python train.py --num_attention_heads=3 --head_dim=64 --norm="rmsnorm" --norm_place="pre" --norm_eps=1e-05 --positions="rope" --attn_scale=0.125 --parallel_block=false --optimizer="soap_variant" --warmup_steps=200 --batch_tokens=[32768, 65536, 98304] --max_seq_len=128 --doc_mask=true --max_steps=6185
Each number is 128 + 32 x the weight over its row's rms, rounded and kept within 0 to 255. Layers, rows and columns count from 0. Numbers have three digits each. The size before them is the row's rms in percent of the matrix's.

# q: layer 2 attention query, 192x192, rms 0.233, rows 35-63,99-127,162-191, columns 0-95
# k: layer 2 attention key, 64x192, rms 0.233, rows 34-63, columns 0-95
# v: layer 2 attention value, 64x192, rms 0.194, rows 0-4, columns 0-95
# o: layer 2 attention output (transposed), 192x192, rms 0.298, rows 0-4,64-68,128-132, columns 0-95
q162 072:054105129153092130101098149158163112154126095140131129102113113136111157055121136098134044170049090139133085150144131152127124191091148107166081173101140158064167110159080144117146129077089155124125104162156134146120118075071029106159145092160146114107097081149113105104077091152090138026
k34 090:125103108106190162105081113102081102066208193158132197129096125087154099143123191097109101098136147135139124104068127092102113118131118079110077145072184072175152123116202126097146154148162157080168110064085050107122134150091101133153077093137137169071109109104110137129147129094139149129
q35 095:149110189123116134124181138135144123120149163127116154102144062059138136149149114139153066110060173143070144156128106192135147070120165113120111103116165125097152104100067156141163202119148182049082209103118106129128136152086123118091153165155106157089116090123097115146148093136133058178
q99 092:120103069166072136133108139198135125097112159121156164111108145163136145093120169134109097137155125069067124131164068099135121136034184111155151167136153090145111136141144136104140185154180119144151185118166123108178117141085105130160203108087084161176128143164104137158098143143105160171
q163 086:135106073129137142101110165101144115128163151162152174120165162164087155099094194145130140159228139118128129103098144121117086130095130124106132097137091161131120157118158138110116046109150157121144127108115137132133131142139164064146115126171171096129101102118120131155180106153191152137
k35 085:109164219118130106151183138142133104212159152144134135144173130137078103148138112134110120094087160111167138143151091128099084129137098079128101136153112175158079134115136140141093100119144144134119127132199087075116146114158146143126105158142151067148146110112153083136176120142165147150
q36 091:150166136124095120151101087161099179122141143176164091131123139095093156090126127112182163097117163102113129118074110140087143145098126158076186102122131119127094127112134148107145202082128111130131115192101133127159131139098153085046181131091140056088169132065107117171127168146175122144
q100 081:152116133073164098133141138141117115105108167113126125134098140162098080122073059141100182207091140112136124138134134138121200083201195130128172171150186194100172153126103161153121159112146158107127103141142084166168086146111116170106184099167093162089146153131102136111102125117115106164
q164 083:094159122169122092053108135124094144136156130163110146153111097176135075083096131184128174154139102137121131166099152102114173159126161145162162133108103107089190137109161126162145081112141138153139094119109092060135151098150169105130145069141138165085137120123101103118078130113141099174
k36 097:114136148164137081151086066129145108118064098119119138131085132114121138183140133138091117048138139142133123110105104058201163144114092141136141123152134147097104170083118131124110140117136102160196134157154142100133216186120158075144108150157128145170183064087169137117183080154093116085
q37 090:119174107112157205079125120143157158151155177115126075124114100130147124134127120245165145142165110088100119146074112160118169098090157092133081120097149101084136128216156134092147155095102095079167147116058093171122093100095111147142145109117137154120135084141104138142103147108111076143
q101 086:062139178142105155131186172060155132149112129204139141137163110090148091141133117116158119130116134081108140122120059090161093161120100101159130168107127115115094117090137062144117148079110144150147132118085112169099132064118122167138078186179152084153097190058156131139134167143134111164
q165 095:156085157128168091078135137090120114157106127142138146105123122061097113110158134153105129181018098121125110099115110170185160117150114085155093145200157072120124139111111126136120168161104163087121132112168098193135151088177092168103163128155134089075066106129129115140107138135126145103
k37 098:140142088120152181087116136143070144094156111149120122081152119178197187094107100120098149138169107108136170100111112143101180086127104102100116112140064111130110130105133164106108082086133111140168160139155189057122150143203151104134118153152106156147174109105124152128128135101127160070
q38 092:167140119109109101138176163145183109137136114090068092131093127087127135099088145153106115115106045174111128112115110147126134141103148125146116156139163159094112182126164135117157152049128105065116141117110194103117098103166167197094169094146088150099101158077146179091164159144081096146
q102 091:126137177083099135115157115063107104135145145062138108110097125150164135136095078153148068130143130105163125158082091129127084180166122117165169110108110200116133160149093084124157134096131142113176120174118123140092141169102133008120145107077177155126162149163103146127056133153132125114
q166 094:118148120119162078179117133151160152105077083188146101137136121156092180113119165152086124094110099110163068110115132063141125144120113120106120141240112142114188107116056137086136167171114174114115111174186101084131204125215135134130154135096148140108113094088139152159166133138139176117
k38 097:097141110143089146198101124099148138145086112114141153168100105088122102170148096152091122140171113124066149103103105111144056076134100170146072122145121122149142122130131097125123135127131163137145069161096156139133172106175110167115137176107093096135156107125200152202132129101128134124
q39 092:127148159152173127172107131132081124151099115126170143117062166122114148192073113153117111152052121115153114169112159174091109166121134142116107121133117162069221101105112146185050081222112129134167174112114169171108169217113159116155124127106087132111162136149163140126141112077079146114
q103 095:119162082130182070110082096134130173156134101160101134137118110086130037134190133150099115120130140123129158099165212150133139171146151202158153136117098108123124214139074143121069101111122097110081126139119091119116149138172076139039111129125162127147149095087201151165148098104113134170
q167 092:105154172172083156226094134118111139127138096143083069089127133126068155162101117148154145153167115156082150092141077116120177121106104157092189121140136145133119106128124146147150189112110129116155163128077151078127144153128121111191104171150151078153084187162153184150128110124117129167
k39 088:138163098070101144213166160093119136122159130095131098127108106110118130107076140116161126098047144176173146133186145124128133162104116086134133097129089127214091109141154186110188155089138131124088116112130148102116091104110181116145156078135125181122072057207128103095109082099121100143
q40 101:101132168143104097110134120114148170063136089134131116102149097110160078088135102042072150160128119071099135114137174204114164138114126147117076092115154145088104194164147125125089173061088150177139128141117116068122078148196126128114123145130095155114154114093111133147083138125158133186
q104 106:130100131112124129145126145119125101092095099126126141156093104145094181125134139122081152122087104142138117128147122124072120096085114087173144116151131086172098123127091146118063120104196139058149124110159105108043139176091235045154167134149107148080148112138113119154132102123118121059
q168 102:133119143112176117137084088108110078111134116107099107126121098174202142108112103057070110097123140161118147183060178114145144117101196102113094127106149212130119195122167173099176173185094091138118138061137118211123130106180120149113147127156106120104143083114087118087063123123143132156
k40 100:100132167083162205128216193138127155195198205130106071130112111148114129139149163235192185129122134120140142141112117129143133124153155090117163162086125155126143140137134133118095123148138117088083134158150084112077133120138140141127209111144120085106139119104193169092122159145108175145
q41 101:129178145106120093105105120113092093127122194120110137092120156098157085056150151151103179124151139190074157090098079089075158062215098136098179159132168134154136153109203136128120168164150101146138100138135143169136062127162130159132129140121043137163108155088108113143141097046063176126
q105 095:122116120102093115139095146111138108171151135124137103152123158125102113114139148090104162137144115109084192100074111240107086166135134132134059166068200140090139123073104101144145157129138109130128135103138124136117100127153111119082172106090204130144156170095154185177097153146120149166
q169 099:111138167099142146153108165114117177131110087104110110108137090158120158208122155140159140156102110047095146152104071140122187123102112193130175107106105100092207108143114103070133145186097120079214148072127145167116078133152157182135159138147115124164129190154173186136133102117168107173
k41 100:097125157172136110108126115088080178134093119140187090169115099189160107151104095147158142174127080142141165112130209066184137093113180154089120111159169116120135174112120117136089151137117164162122115182085098097108074140062135120117171166161115133099143138137140216105103142082175117068
q42 102:128123128114172106121132133115127052118131107113146179090121133137104138117154092064138115093069104143096143109123139123137044153127167112093113173131140131112101123132086122120111139089146107130147088088054149124110126087132064106076090145142180062174150114152123144152158147149178117165
q106 099:141107124153101169151097137117149185137164089158164110138164102168089158122125124142123173101193151133127136068131133159085151113152106099162131158168160123138101135129122155035131198102087124102121166140075098139111100172165120127162176122077097097130077180138100118156134072053140185112
q170 096:111103164164178120103087096120108136124131203128155139113107206109162093116175133134180085135121082105133088160113136159146125160123097089121103166123143116063118071071122186138063136102139139112140110157186117124162177159098135151158175121114163161147091118168074126163141092142127148056
k42 093:139139129091133143118145195129101107089111112143123096095121097151140115146094113155124078054066158117075159080056111117073171185101136121131105222115117092091095123158145125139130094118102130104090141078129115149195115124137119116125108074148126120129142134136187160139103124163100096128
q43 095:169125101146159131158150161125088159189131195068154141167109089051109176138119148134113097156135123152087088126133136143085085116173147129159137129145102136119223156127153113050090187084109158110107131064104101129160085165091074127135117182136109078130152164145160107109095192158140203117
q107 093:048133101136168142102118133153148094149103156147143182142149134185080153166144144113122078085142162104115120118117080120121139159128107117139154124180158159162134117121130131146136160173151142159131140123147144150124153129154151141155135080121175085110148085156074147101101181078159101185
q171 105:150141102139109155154056204114091102117110118060141065153138131129114168078146143158179108146097122098133133151100094103117145158128141138188088120112111057162112105167122088170097194118150135110170108089097074106132116183155107157160100153108165087102156149132154150156077118133107130122
k43 104:117137137082110078153170123079159182066166166150135053156084133089118073111138140130149112181138136114117121107115140091139120082181100101161147096153080136116124168092066093113156074135117103118104125170109158116166169107089138143127167107225130154143140138123105157125167143160091194091
q44 098:143155184156086110118105052074114122150117144089149183156092144141162147118113097167103142128206092138088092142171110178122129097105148166126157167178160128068141073156154121064128109194151139225099108126142086131072050136109121159156109119113105131136169119111119115193149136128088174104
q108 103:106101149145090088134102085126137168141133101124124117160130162171134149085113150134126140105115132142048109121151149189148141155120162136147130108117150069120123078132185131134157074070121141056158122096180084095109157054155119074086121128102183190119062199122147134127195109189115084155
q172 104:164138148151123215050178164099197122159205120092188134127174117108140099135132140090119095137145170119141130147165138080055103139099085087115123179150113178172095135089129125163053182094175100109115166156102135143198115125131189107132085120068123155154159113151143130177144121125150169119
k44 099:150140081174107132147158156094132105166104054129180131105103162081124078166127191118126087186124132186134124088123115191173126121126149132137153128123118128131156207115055184117189134135145137177096115163115122110125077103119150106175144095175143112104167080111125092064131125155122153149
q45 096:124097143136142081089122175136138181106095065148090134111159176124100213149144161110119061088106133162163083159183110128132159107165083131146106099138138102111066076114151153123110109114127158105094149142117169186102162115160142133115055094129132171080179118077115149160121090112153131121
q109 100:162090128119119158118151128094127130145179151177161111217086109113138134141120109152141117118147135126019099166115150110117076077096130137127111151121155162104102163141130156168156143123151254125089118133177074139095136168064129135119177147133127146157084145073109120078190096076186146109
q173 101:131104139108143126169074183126137123129208151160129151132135116091171134108128138088095089109088112136162111169081109140149125118145135093133130118126126176067114123103169179082127038139114110145151129118145134076144172132094141093197163148148111135111096077096180111098144108094185143132
k45 099:122155145170206148145153183203111126179114187134186118117134093118126096074147144087164112115168095135152180056116128078107110120121137140147110083116076166121135167159105131142132110162206106152125117100119152089170156162095056136118133113103083103167124168165131136124130096157096092076
q46 097:154114118136084095175093121150097170164123113172130128113105174102062143169157165159159132098126091101086154095127161093121149140129093155111146122117117114103149116150129109073147164181114146123118109123101115174118129144143158142047158105076096116062146095148147165069112063092121158103
q110 109:132081065091121115116136128145110187092124135162127124104134070104115102107089129086137099147195093152161121117146181129133150100165125172109158064101146099102181162106103121104105152110147124106145141131136115102099138171156167171106130137118091128122182168170146136190139183101156120108
q174 095:168088199093140120156126146113082055128120080093153115139146049141099117201211106107078082138133135117143122113132108108104129123170096134187137129088106175137148124060137162168173099133125131136112147163170149121141148160115105108155131091163124099187124113174102166136092119096221118134
k46 092:166118120129148138139117125186142129122147153073140134191175121178219106119151110116084143160095123105137171140120145125113181109069128090135114139138110182137167168189152121067142129155164159185114120124132109099096169079142096067131171139099125079141091121157066107157132171176086139124
q47 093:139094099031155156092184114137089071113076164152179108136100101132091148076095138147172120135128144128129105087120166183108103139183096165099167074124122186130147107100135120126118144150075198162163054127153150116118170142088102106135139116181084060073076080141093189128087129145140110168
q111 104:129070173208122130147129109123146205106121121120188064159126165089166161115109165146154127106198107115146080135144104091092093172147123114125127194123137152093100180136168097154125140054123069112078221154076140128156160119098130156118157136105125167106155146096108164141147144095128134128
q175 108:133136113074136123135140117127125116110145073149084140169093118152164137081124145090154146045073131101157154126083147126146157138096137149101140079108075114158075147187121046132116105177147098097073140077167092149151128109134128100071202064183093165145189109157086107118135103103159124156
k47 103:131157112127131085200099135207100147083118156117174148105113125099102113143159172187113078140060139132147109094160162158171084094141202156142082115108136113161078100096087162136166139116139104138151085169137154117123114126136138153138051107120100078124070116105208129129175183136135140139
q48 107:146105093107152104065087080117147088152131154127210151143141072131133100130155139129123147120124151178130162112180132143140103152176183143117117150124141160174151130111198089124152150132118188101137121124091168161124198098128162078148119128124165117104104120096116163133154176118132153094
q112 101:054103108128204177106126165127125090127134146158117149144149154165102117131126136170198178133132092121151105121146112071158150081193160111126136179111154110166142181142116143172170100144134121129124121152174184101099097125142104056098121169103158173153120178125086058152117175070150133160
q176 110:143110117182123150179138239166097112139126087118130123136131091141113212108165089147140120113141154206129106125135103159154149066078094123121120182169074057114117160112123106163095084081172118144134124143102165133126203096059116108115170132066124119172177115112127130163107081143081110153
k48 108:120166169123165141087171180154174094147181118108110137175185161169121130153147124164100154097140097126105062100103130069083203142127083117149104161066090160120137108128102129129126111170113138139134158161110076160127110097135142136142106077109100149100104089103094129138119107143180095139
q49 096:154179095089122082160164150195124155126113119156151109135101110154169162118124203135190204085086098139159164094156128143081147100133110118132056144081098137132099175082073121132195158091097095123113170134127118083104122121110128147094114151123113119080140113138118089103126117140112132194
q113 102:109089109149123198108176103105138148096114143141194129140099127110125156116155123165152124150148099142147159128086097088134083076223182084081107098162101140135076118118121135149101079132155192077107114129138180074102057105125077102071127128122140195096073142145096110137145092108141101179
q177 103:124054103126128123141096089097139141135057143177071133070080074191135102143114125071126153162138104127088077144078136165034165129087083159081149108124128098127122118118127172141130102123122139128099164163082130158126096142126113078099106112127113151134133064113096148169180120154130152085
k49 102:116140142164144104171109107077105133152148100143144115118101084044183140114076149205070150039145170171131103141141154181122171168152165182166191131084113151113144111148140103136150130158155149118123102151133089102125154168140121116137113123120129094140148129070138100189124144131136094105
q50 105:123211173115127150171115105085105236145092151119113158147089113153136077108109056147131178170127141032134068110072120137112093126111119160116163114096119099154131150159129139171124130111088144148121144125171181130125114122052185098214140126113116108083121157145150151172183139111183091136
q114 099:130126135106125134182128137126166115137146129174104099099148106069088098084089075170138134104095113168157084131168225142117161127100115112077136112106056141155099173107107112157116090114137134133220143142084092134164110130109130164120122148153118090099173106163099122089174149152118156074
q178 112:165171147141111143130111118101060178112143138157065051139070157174103093083105086102138096140154077128160078145068162129071077143129099107147110127137138146126136187139100121162102139111145117133227109153102151129121101148174113070107104142174183173136134167111119121158093132147165092110
k50 102:110091088173152127087081112114084081080066090107123149115183102140078182130174107183159130075112129103164119089064115133176146117179102190145128165115158024072064108183114164143157119133081113070057175164116146140073137098125117104139121137116180094145134117073127125124106149083142145139
q51 110:128140095122135085190186156172103120107129124080154143157086128101136107098116142131160120123194118124102134125185153162089129161098124131129123111104154144104141082125149177082169115124094154089136141217135139126097142198111145103111137170167133134069209089101142098139158222137115161123
q115 089:144038207093086152101147207107068122109047158163131141084158111070150152124122129133130095154157149157088156153107182102152097118161116114157210109116104120111190183138198124074121083107107124070083068091110128154193157123162166113141170115137120132096150128212079149175082126135120126140
q179 108:060189128109146087077100104140169075124127145130139127130152188100088130131099161147127190150120138106079156122186140156157116159115090095141151139128177119141156144080134143137122195114080083120148133151188172151109097090070133142137182164154137132117171169168127108134110106132131104119
k51 104:180179178077130118149164141083151156097111161148104151103107111179118096153146107162131118149125124129116116084086056092173111145120136100138128092131111200104126100123110087112160116109113151135143162092106144079140092146114087096127111133083120080150005127098132170126110159100153066113
q52 100:017108111105118088109190157102162087097113209155102121106112152184167146129146103111153093123138130105092069159157064102124103092111202112064093088148166109120156150159046097112109131146147160128112140149097131139076117123155115086089120122123115133140137079129087116119139155099089160124
q116 099:128111163127144125065143140081167123039146111130104159123138091154179161111151129124155154123134105089103077161078132130094125121202107114158094101118137063094101149145095146176123121128100167097138131155076105154128121118100090146175128135110174102122181109137121177116140130148149112115
q180 118:143104109211081158121184157148164109122126087125113129092117135100059175139135145143190084128128095153132128122117137142114164153113090153135109163148187148119118133150159150121112130102118214097202135225161101152140142116103134170185150131122150133120206124095108108103152113148145119130
k52 102:138109148138149101163090086170125137194104078155114114167122150102081102196175157153104132122073079089152177175139107122176208105058092098167105118115096101176158125157135151196139161152154081171130121097139122172175100108130064127101129124153152116139099117143185135135120120129096149117
q53 101:086132057157159136134125154141150123062149144091062163117181169161095125156063128138113098080122154137121181120073158084105037138108088108143170120127178111118142094103137164058133084121090144119192125115153162115149129072075158063119120107088156097173102186139148115178125103084139129101
q117 092:086163139121115140155115104088079184144129099055171143160145070152142120122153120155157133151130173138138114135167142161185161091068095088172094153121151138054071113150124149087108204140218154054176134106104150087104098125144151197151104176138167106145118152150139125092108166161106129151
q181 118:142102173082112128106135109075152130144139111147168181146150142134122118141098135120202165123129166146120101145073135146065101168106110091108191149123183133114071123070211121206107179112147109175124105161217048117157114123151120088107066141109152128178148136109164127134103181121139112063
k53 103:240157159141128086121139150080163042096156104132083119142115109136193163079184155135087141160089086111135156130149123072099114199145084137135150159129124135096148147142072198158155127113124111094117102185155094087065097131104107052129152083092140155099121084126126157110161135100128134116
q54 095:120137113101086079142140095101133182074118164117202146097157122140095125126099119171122097110148113164159113101142113140171099121168130135098193154077097142178153164157111149102119114129103097055107096175152081106120148138161103020155147098079095085152071129190141112083110080133101147171
q118 095:188169079100112068136140079140156098129142113122083145133119124165146129119122101113111125147138175172176122120110129107146091171122117114114151091159187164159129090167132204082144096111188164126146136112142186161151126112074119153128103139090146112130161191148155163127132142119121161153
q182 114:093134169112054107098149130089132161163192130189121113140170137161128123141113157123158152134088111146137136169110149165092146104109122082152144124107172071120103071118174176120171174163129066118148062123055102141158150153115178160094104131090145099151153097104160163143154111213084123187
k54 101:151124162185149139132159155121098140132124149128126128159124122142162132106091171066106146177094155069100087140166142131122119130089115111171093117162137143054142086140113074151144171180065125149082163123138140069099131124157154166120135081122103157153160112167089056111110150097116107077
q55 095:125143150155084086105080127087112108179135165135152092103163107076146120081167143151127141183129088137165180136123099143125177126146142091126196128093068101178170134166152130181138139125168104127098148061149120150133129136098097128143161143074070045098119133162202101150128047124143143092
q119 103:117154102126118109173084104094097165161131140149114141106095068104141119101123098072173126082120125135125129183131133117128183095104092131155127118067145130104107146148102142200108090148166151112030159164090154126076146171128163150060125146112190089096126061135162145133143109144203123108
q183 111:138159143077123115107144098136123155152098114159133054139125092118180124133129112097104161101169137190128136142192137075075139086178133121105133128123116134164184097101104151136153102093121158157170168176119089152140150098100161123124198086152130179176151165183103084201124120131151089181
k55 099:158136132109062080139138183115129108127145110143104153155164205127163135146150234103111110088170137105163066123112103110124070134074051132088150136131136179143114135076127105106105134119168167112127161068141115127149105089148105092160109094149174193143147112120136152120126169110123095199
q56 101:138172074165102066090090144119153131117149202106125112158161171123142193152107129133092098110112156070083075121127134104187153121084137124052074136099145099161098141106095100101108102106088136132165121087107155104091176149064153120170095137099123087104179134056094147104086100145170080153
q120 096:147164109065098078143113175084200129060101114141150181157146126125049139137134121172137085122100105162095149133184120093093088147089142130126141129111137199129155138121111136096192153089102134110109172177089130148161150140092093090080166089130135152142131132162103122097161125104089088144
q184 111:149098137114088162150155138110160124102107142185100149172104163106162103120141145132108091151156158144123181120152129149111167052128140139033112087108102143128159115164043129164128125113099104196143120123114140101166077073156113060172131170108134137166111176150137071136143159161149094142
k56 100:107167170105114167182137090168080160164101134070168092124079124170103132088180134118119095099118149114191088109167150156135107106164166115199120095105114081117175124116166124143113144125148125125133113116102120130144137134062211076061100111077106131153125122156116095155077114128105171091
q57 099:148129080140190162153094159145123156124160155107164115106135168156067161094132126117071083177100165091119152086138152109167136096127152126120080094194163104153182129156162102143123153184100153131179126077137139093058071131131180118149100080086142171068130043134161156140118152181128116107
q121 096:132059129097115137139148141088132152111117137112117167108119191182184116129156106091166152131135005096129136171172139156155139131173087191123107084110140139126057108122154151090144136160154124165128162102138052148138118111127176094112136186115157150171114136154168100151175118190103180072
q185 114:136136124105109096150174135147122115106124096127073151152156116127123138122111175090123137163157153121088126160113135209120123098134083114170120177123105066080111114182134135111122112086145089191135107113084115138180132079117093133123160127128054221088116199138114162166111075095111098197
k57 108:149177111136104101101186101118156133173146135112158165105059179079076095205174117156161175124104132165137077173102132128080118191136145117142108084146129095109199138146152154124121176140140157135080166146112147160161169153143136212129084107142158088148153106048113113114056174123124124101
q58 100:199157164118103146164138145098113176117142168089057150089102071141172075160174102155144173152109119101100061115164059115125122137120139114106126157117140170110114120105139094110144179121111135080111134116101131131170158102118096134133147096140115151187120130159158096106131145149118159118
q122 101:151110133129162085149158157133164193108142129130153139099158146115133101120110129088109107077173171098163105129198103116128110209024115128142115104135097104138092166150196079143127183065124089123118111139158135099135132155119075122091126155151052047121134091078135130156138155126178171167
q186 121:142073075177156146166141143111153109139164140158172135163100147145078092129115138108088134145132124083154084188147120100105098115160124105167125143104103127157078128159107165090131156144193131113135101141104092165166147117155107130139118178102155078056082122161141147065144097209096090150
k58 107:073083150118112104111134086134143132126109171178204137133143131129145178128145126125157162175103080140144145119119076199162182144126085104097160164115130159181141158080124154145108134146129167114148113152153164152082170127148144182078136153125131119120130157150076168121125129050131147159
q59 099:140154132147082088173140121190129114103118103144229152131126133110095151101133137125152150102070166097108113107111084156164136126138089174132132202153173134134195177135122104076141132129098049110143174132157131166119068118124188127099100192097133129144148091107118089165123147134139123119
q123 108:167141102088141144112141078202129138147146130105078124149094121039175200134166160161134087137050134150101091161119161149128119146114111107078139102081108107101103081108111169183107162125116180110103109164085054095124141152135167119112119150109116128166102160150126147124101116071097133138
q187 118:122095103139141146165153135095155141108129141143116118121156115111050121116092135127165152140096037092158143142109189140106079132200117148125080117093170079161066162146104125088175158094047112090175127136185175141148094108183145152159121162106129107129109118131126158128127128097088096126
k59 112:123100125103168104206142216105192099164081133145113081126126126120140079122157132077162222048154110171125143101152134118165115152131132138176089093201113146142121150131192102176209134164125167090110071174138185119136119105102113124098115069127139136113131138079165120155092155153194138103
q60 108:140120082144145115139079072170108143088083117090113151116152125124128142155177151099116121078154121116184100077066135111123101128121121139186143159134092175131131113166131099113087109119110129154046123103111136146160170146078109100102196158192147115126149101146105110171193086148194151178
q124 104:116140106179178149171147157139105154131094121082140155121165097099168105163144073131128176117150129139083110157123153153178183081190120123097103074131140130092159170067095168140142083134141184093147115103126134085168177141125098184118133072124106150092088121109065147125115084107150101137
q188 105:151089112123086186085145139108181149140119148169089117164128118115123164133202109166117115135092180099075124060134121170110106141145160132089106122135075119053120125165169128124145133051100154159110140147083102120140176137141123068097116108156102067058118173150116141138114076133126121123
k60 103:146119217117122090134120140177138177131148150107104114089144107135208164118111119108100137079083135123060108022170074147116137086125146123128159112108135116128192124138142178135143102196190086132096098113140176165101130126111136169143109085159173086144121132117168119180167134112147097159
q61 106:178168176187168122163103189142129190146092124162128128152147143157136185205154116138117139128170147194098104132066158178135089162146168120123159139185183063084172157212132150112197148085135134155136171210083149164163118139146107059069110070149148157122103151114162093158100143166111091130
q125 096:161081092108180158140097129112140187090074158145098090095145082151124115100080089127110113114077134154164140158132131105135138162100178116099130117137069107140133176062102110161141146132083115157201140113142096139124143141100096192101167098141079141122137178152106126174137136069098073183
q189 113:098123059205147156118133131146135133079187126156075153090103128129160118182150103129163192165116095121141137155117163102151131145172181124147138125203144111098170170115165093098168190166127132140103123148156159129161088134172166121148094189074073211159124156084112152145162128157156094141
k61 103:118140138086194136132185096180126092141140077162160118113136201075083130091140157136097102145129142160118093177120130092116140104100099124133093135133150135115122078122137110161116116154220119142093147071078088126071136093141121056161144135153100048111161167112157056123104142077136187094
q62 107:146105075175092093090161102146048166192105111106193062152123110120128143161086135074148094119142160124153125129137090132123090099086136164175097166121154131161113136167077078155126175159134129145121134111139045111146174163098100106149115098165108140092170133125071107122178118101157130129
q126 097:092140096151173148181119143152132136132137084141138117153057124120135133097131054140097142121098158125120141097157128164133099046128146152151121160116116175100112109099156108194194169090095101157118142197094079117145110129166141168070128203151132118085108136199169127115167199120119168129
q190 115:119122141093214089160096172135181145105085106121166139088117146083162131102126143133116157113152113133108224096148155188113128122096147107154160137168119102169137147141197145087136126160173154138087125126102165098109072131129113181115142108130157098105133123101127177175123116174149113084
k62 104:144149174094073160131170079126138161155197122125112068095141093115150108158139146149156144131131070125132132141162126156128156119108140105133122089155157111139071074103105078090137074186128073092149087044115180175127139105121122140134125075124055162161158122081160126144089135107152110186
q63 104:181124134068134135108096172147098110170137187094120098157190140113101115245157119162149122183138133095109170113158101209209124118134129133117137133117103125177113165107100079148203146157127152062180114109109113157131118047092159058130135156122145107115156171113152109197102120101118085148
q127 102:088152171163096128162136059181168122120119148129149071101139129098172100134147174170136108134120163207124119125144143054127138085116178168117110145157110157045190122154155134091130152077090109154090137098171172166161112154103095158159151177154130085135104086141164087134126088146131127099
q191 119:133067139111148162121151128168176109149094139175139145154185102134084122086164085117168086101164117135136120126131108149115094144111137083066058110114131145197104141126069083128062148104141070126102116129115108070115110027115097143086169134154108193071115120179122143091146075129085131150
k63 110:163155108139117046133145121163167201108119126115073130129100095124099134160092152112155148110203099085164147177130159087062140160111185098166124097114105095145099074130124085146153117157132114081119147107128098094183176202147147146129131085076134117140117123130157157088115148151131203150
v0 100:146168110119176121169168111142215203140092086168126092117121101105129070047101151091197144161165075151102091060130125132090100139111130080103185107053162102170130141167090149172130084134118090092130154135145163132094108104120108081113158131173176144128107153102105129141134199103098149142
o0 108:130121144179138152108126057147203130122083176139147148085109108152127105099161142094084137106182162188127135120069144141148116150152081160119102107164185135187162093119173106074083171119120129125136082176126130149148137136134098148095108203117054092148194134108184147116188107185112088154
o64 092:125075102088164127108129150063124121080139121090152128123113110137122092144155116119143109162165073063126132147123112043177145109146118114093152142110137068122201142155066157155133110155142114052127167128170096136144111108155144158140123114093138164086139123138135140137050135203122163116
o128 104:176136136131084140075088116157062101144090133132143110083163157106173101171068110134133113170072125120157131136123107123076082132114155100134108112210129089151129170178148148174188162140096125196194181080162153152120132128120084113201125083143138129079072085097049109136095109077070131097
v1 093:122091124156162079148105065148084130132138111201139073097218119163096117087108151135083101134141141150114089121094092132110112183080117125103103143150119076106114154138096126168138113094043143169098088121130047097139148100122096143066121119140185133120131102130213109097164132171154155174
o1 104:171127135128160067094178085074116128183081164134166154123134176182137138124108107131112113088123069072104181164054137115142133153161151177161138098198151120127113094147163103115130199178127109137171116106093112200155085105167110180141138155166167122134189142076074127154145164102193183163
o65 090:120154130129150162113084140186134180089120123144073116111160137127166124125154117160128083210146127155164119068134086127140188136087081165143127113067094094117101101080034141223141103124134139135077142149196106077103122133158054118148133156082098118105098146144127111103146120119098125102
o129 092:090103120107143150143101122149113083076218120109112157179098135106124124160186166129168104118139151132074142088154198088164118143130100133118144131094171207128163169130189118095124103146198121087124171135117122096136081186041164151124138094152140131164071132221129172176094100120124116127
v2 097:092142113082159059110090107134121151167111084103128142130192162097064181060127087116049109144162069116157115162122162170081099109150097181134139153136145161155125163142151131138156113126182142161149109141127124069133162106077106068143145186068079167115144153106080106115164164094155081126
o2 108:072106151168126126113134201123151113072117165169111142056088110116151056136154148120097156101111077107143108095184119119103148123166145143102122085124114150084067160201102105119090114137123140164130168067075100127128152077112129151128185182092137119124131174156181161124119154119137095124
o66 099:200113134085149097136085106114124102171109156103163143153133121166120142151127098139106148140129157165097164119112130088150082188122111106173141133208160131090159130154139123072141196140061125131063164146133125168162150158165141133111091079120169135137157119147116125173118117091139128155
o130 096:163130095119093113141141078110123124132116096150113188181128133113085152175179142131161104118151163147171138184105117125155104165145170120090140123145120140151160130106141130098070104089165134095127189163132109095113129138073126137197091133176121123074091109073118130119109175172145151130
v3 095:142193144142100185116091095155116127124150129152146074156151084168041164093134098110102110069181145133135098119144093149127125153102139134149131105097119091114147100180123126094192093082159085096111129107080104160126149140107128153124146124202094123125135117126108147112120179101084149130
o3 114:169130143141144163147114158137091085163144169173081095136098063108145149090177136121165066162115123139088176151167139149161112088128181172134121113177138113178123029089187116148114137168177108149064144118087143132127103154145159157063187129102138120141126132173125110112136131108115133156
o67 095:127157152088139106127104132120138161157156094090138128144184157157145120123084154092193144152091099165164105123150073117087122079154122103120164160156114175156200148095103197101124101074087108124111194119140105165131120162114131077136154141068129160099158103118088067187211131161174124112
o131 096:136101099113123083115135161166123158166097071166148150096114139125130106181183082144104151122158087148122124159120137110101156105097135097072161080131086103105070176207106104162113139143104213110216122184148160117165156087136147100153081150166103090075140145103141163173113166072158121121
v4 109:094134085128106207106149135066053064115089142126156124182186103148073139183117117130063121173144114173111164124140097170170136124108099154087130161097083141118127144120165122097071118138113143104161133056077145135148126186153144125100119117106113172117188131163140153094104129184067086074
o4 111:140123141110126069102134079164069127107079077124093109131098048134146117156126105182091098122093120127122076114126182191133087105124117072142144139135138114116082107214150107156078110137161136157141091114139126157106139093073183078117150149101175137155113182083140083170064128142095149141
o68 095:149128147081114101125118149089132191193149186159098149112150121109109143174130067145143106121148110135144157148196162074155123099129146138089129080128167113114155082116139213073148130113146153110133129168112172080143156092106112095163169151152133152085097126149110150116182132099190119148
o132 106:119135192107171181141106127143173117094137131164163107147093135140076068118119158124176135138116126070156141094087125099097165181162100116093110133121132136129130168119120090170157155083096136197139174136055117138145104157133105121127113107127096073114091079149099131114146095170123141130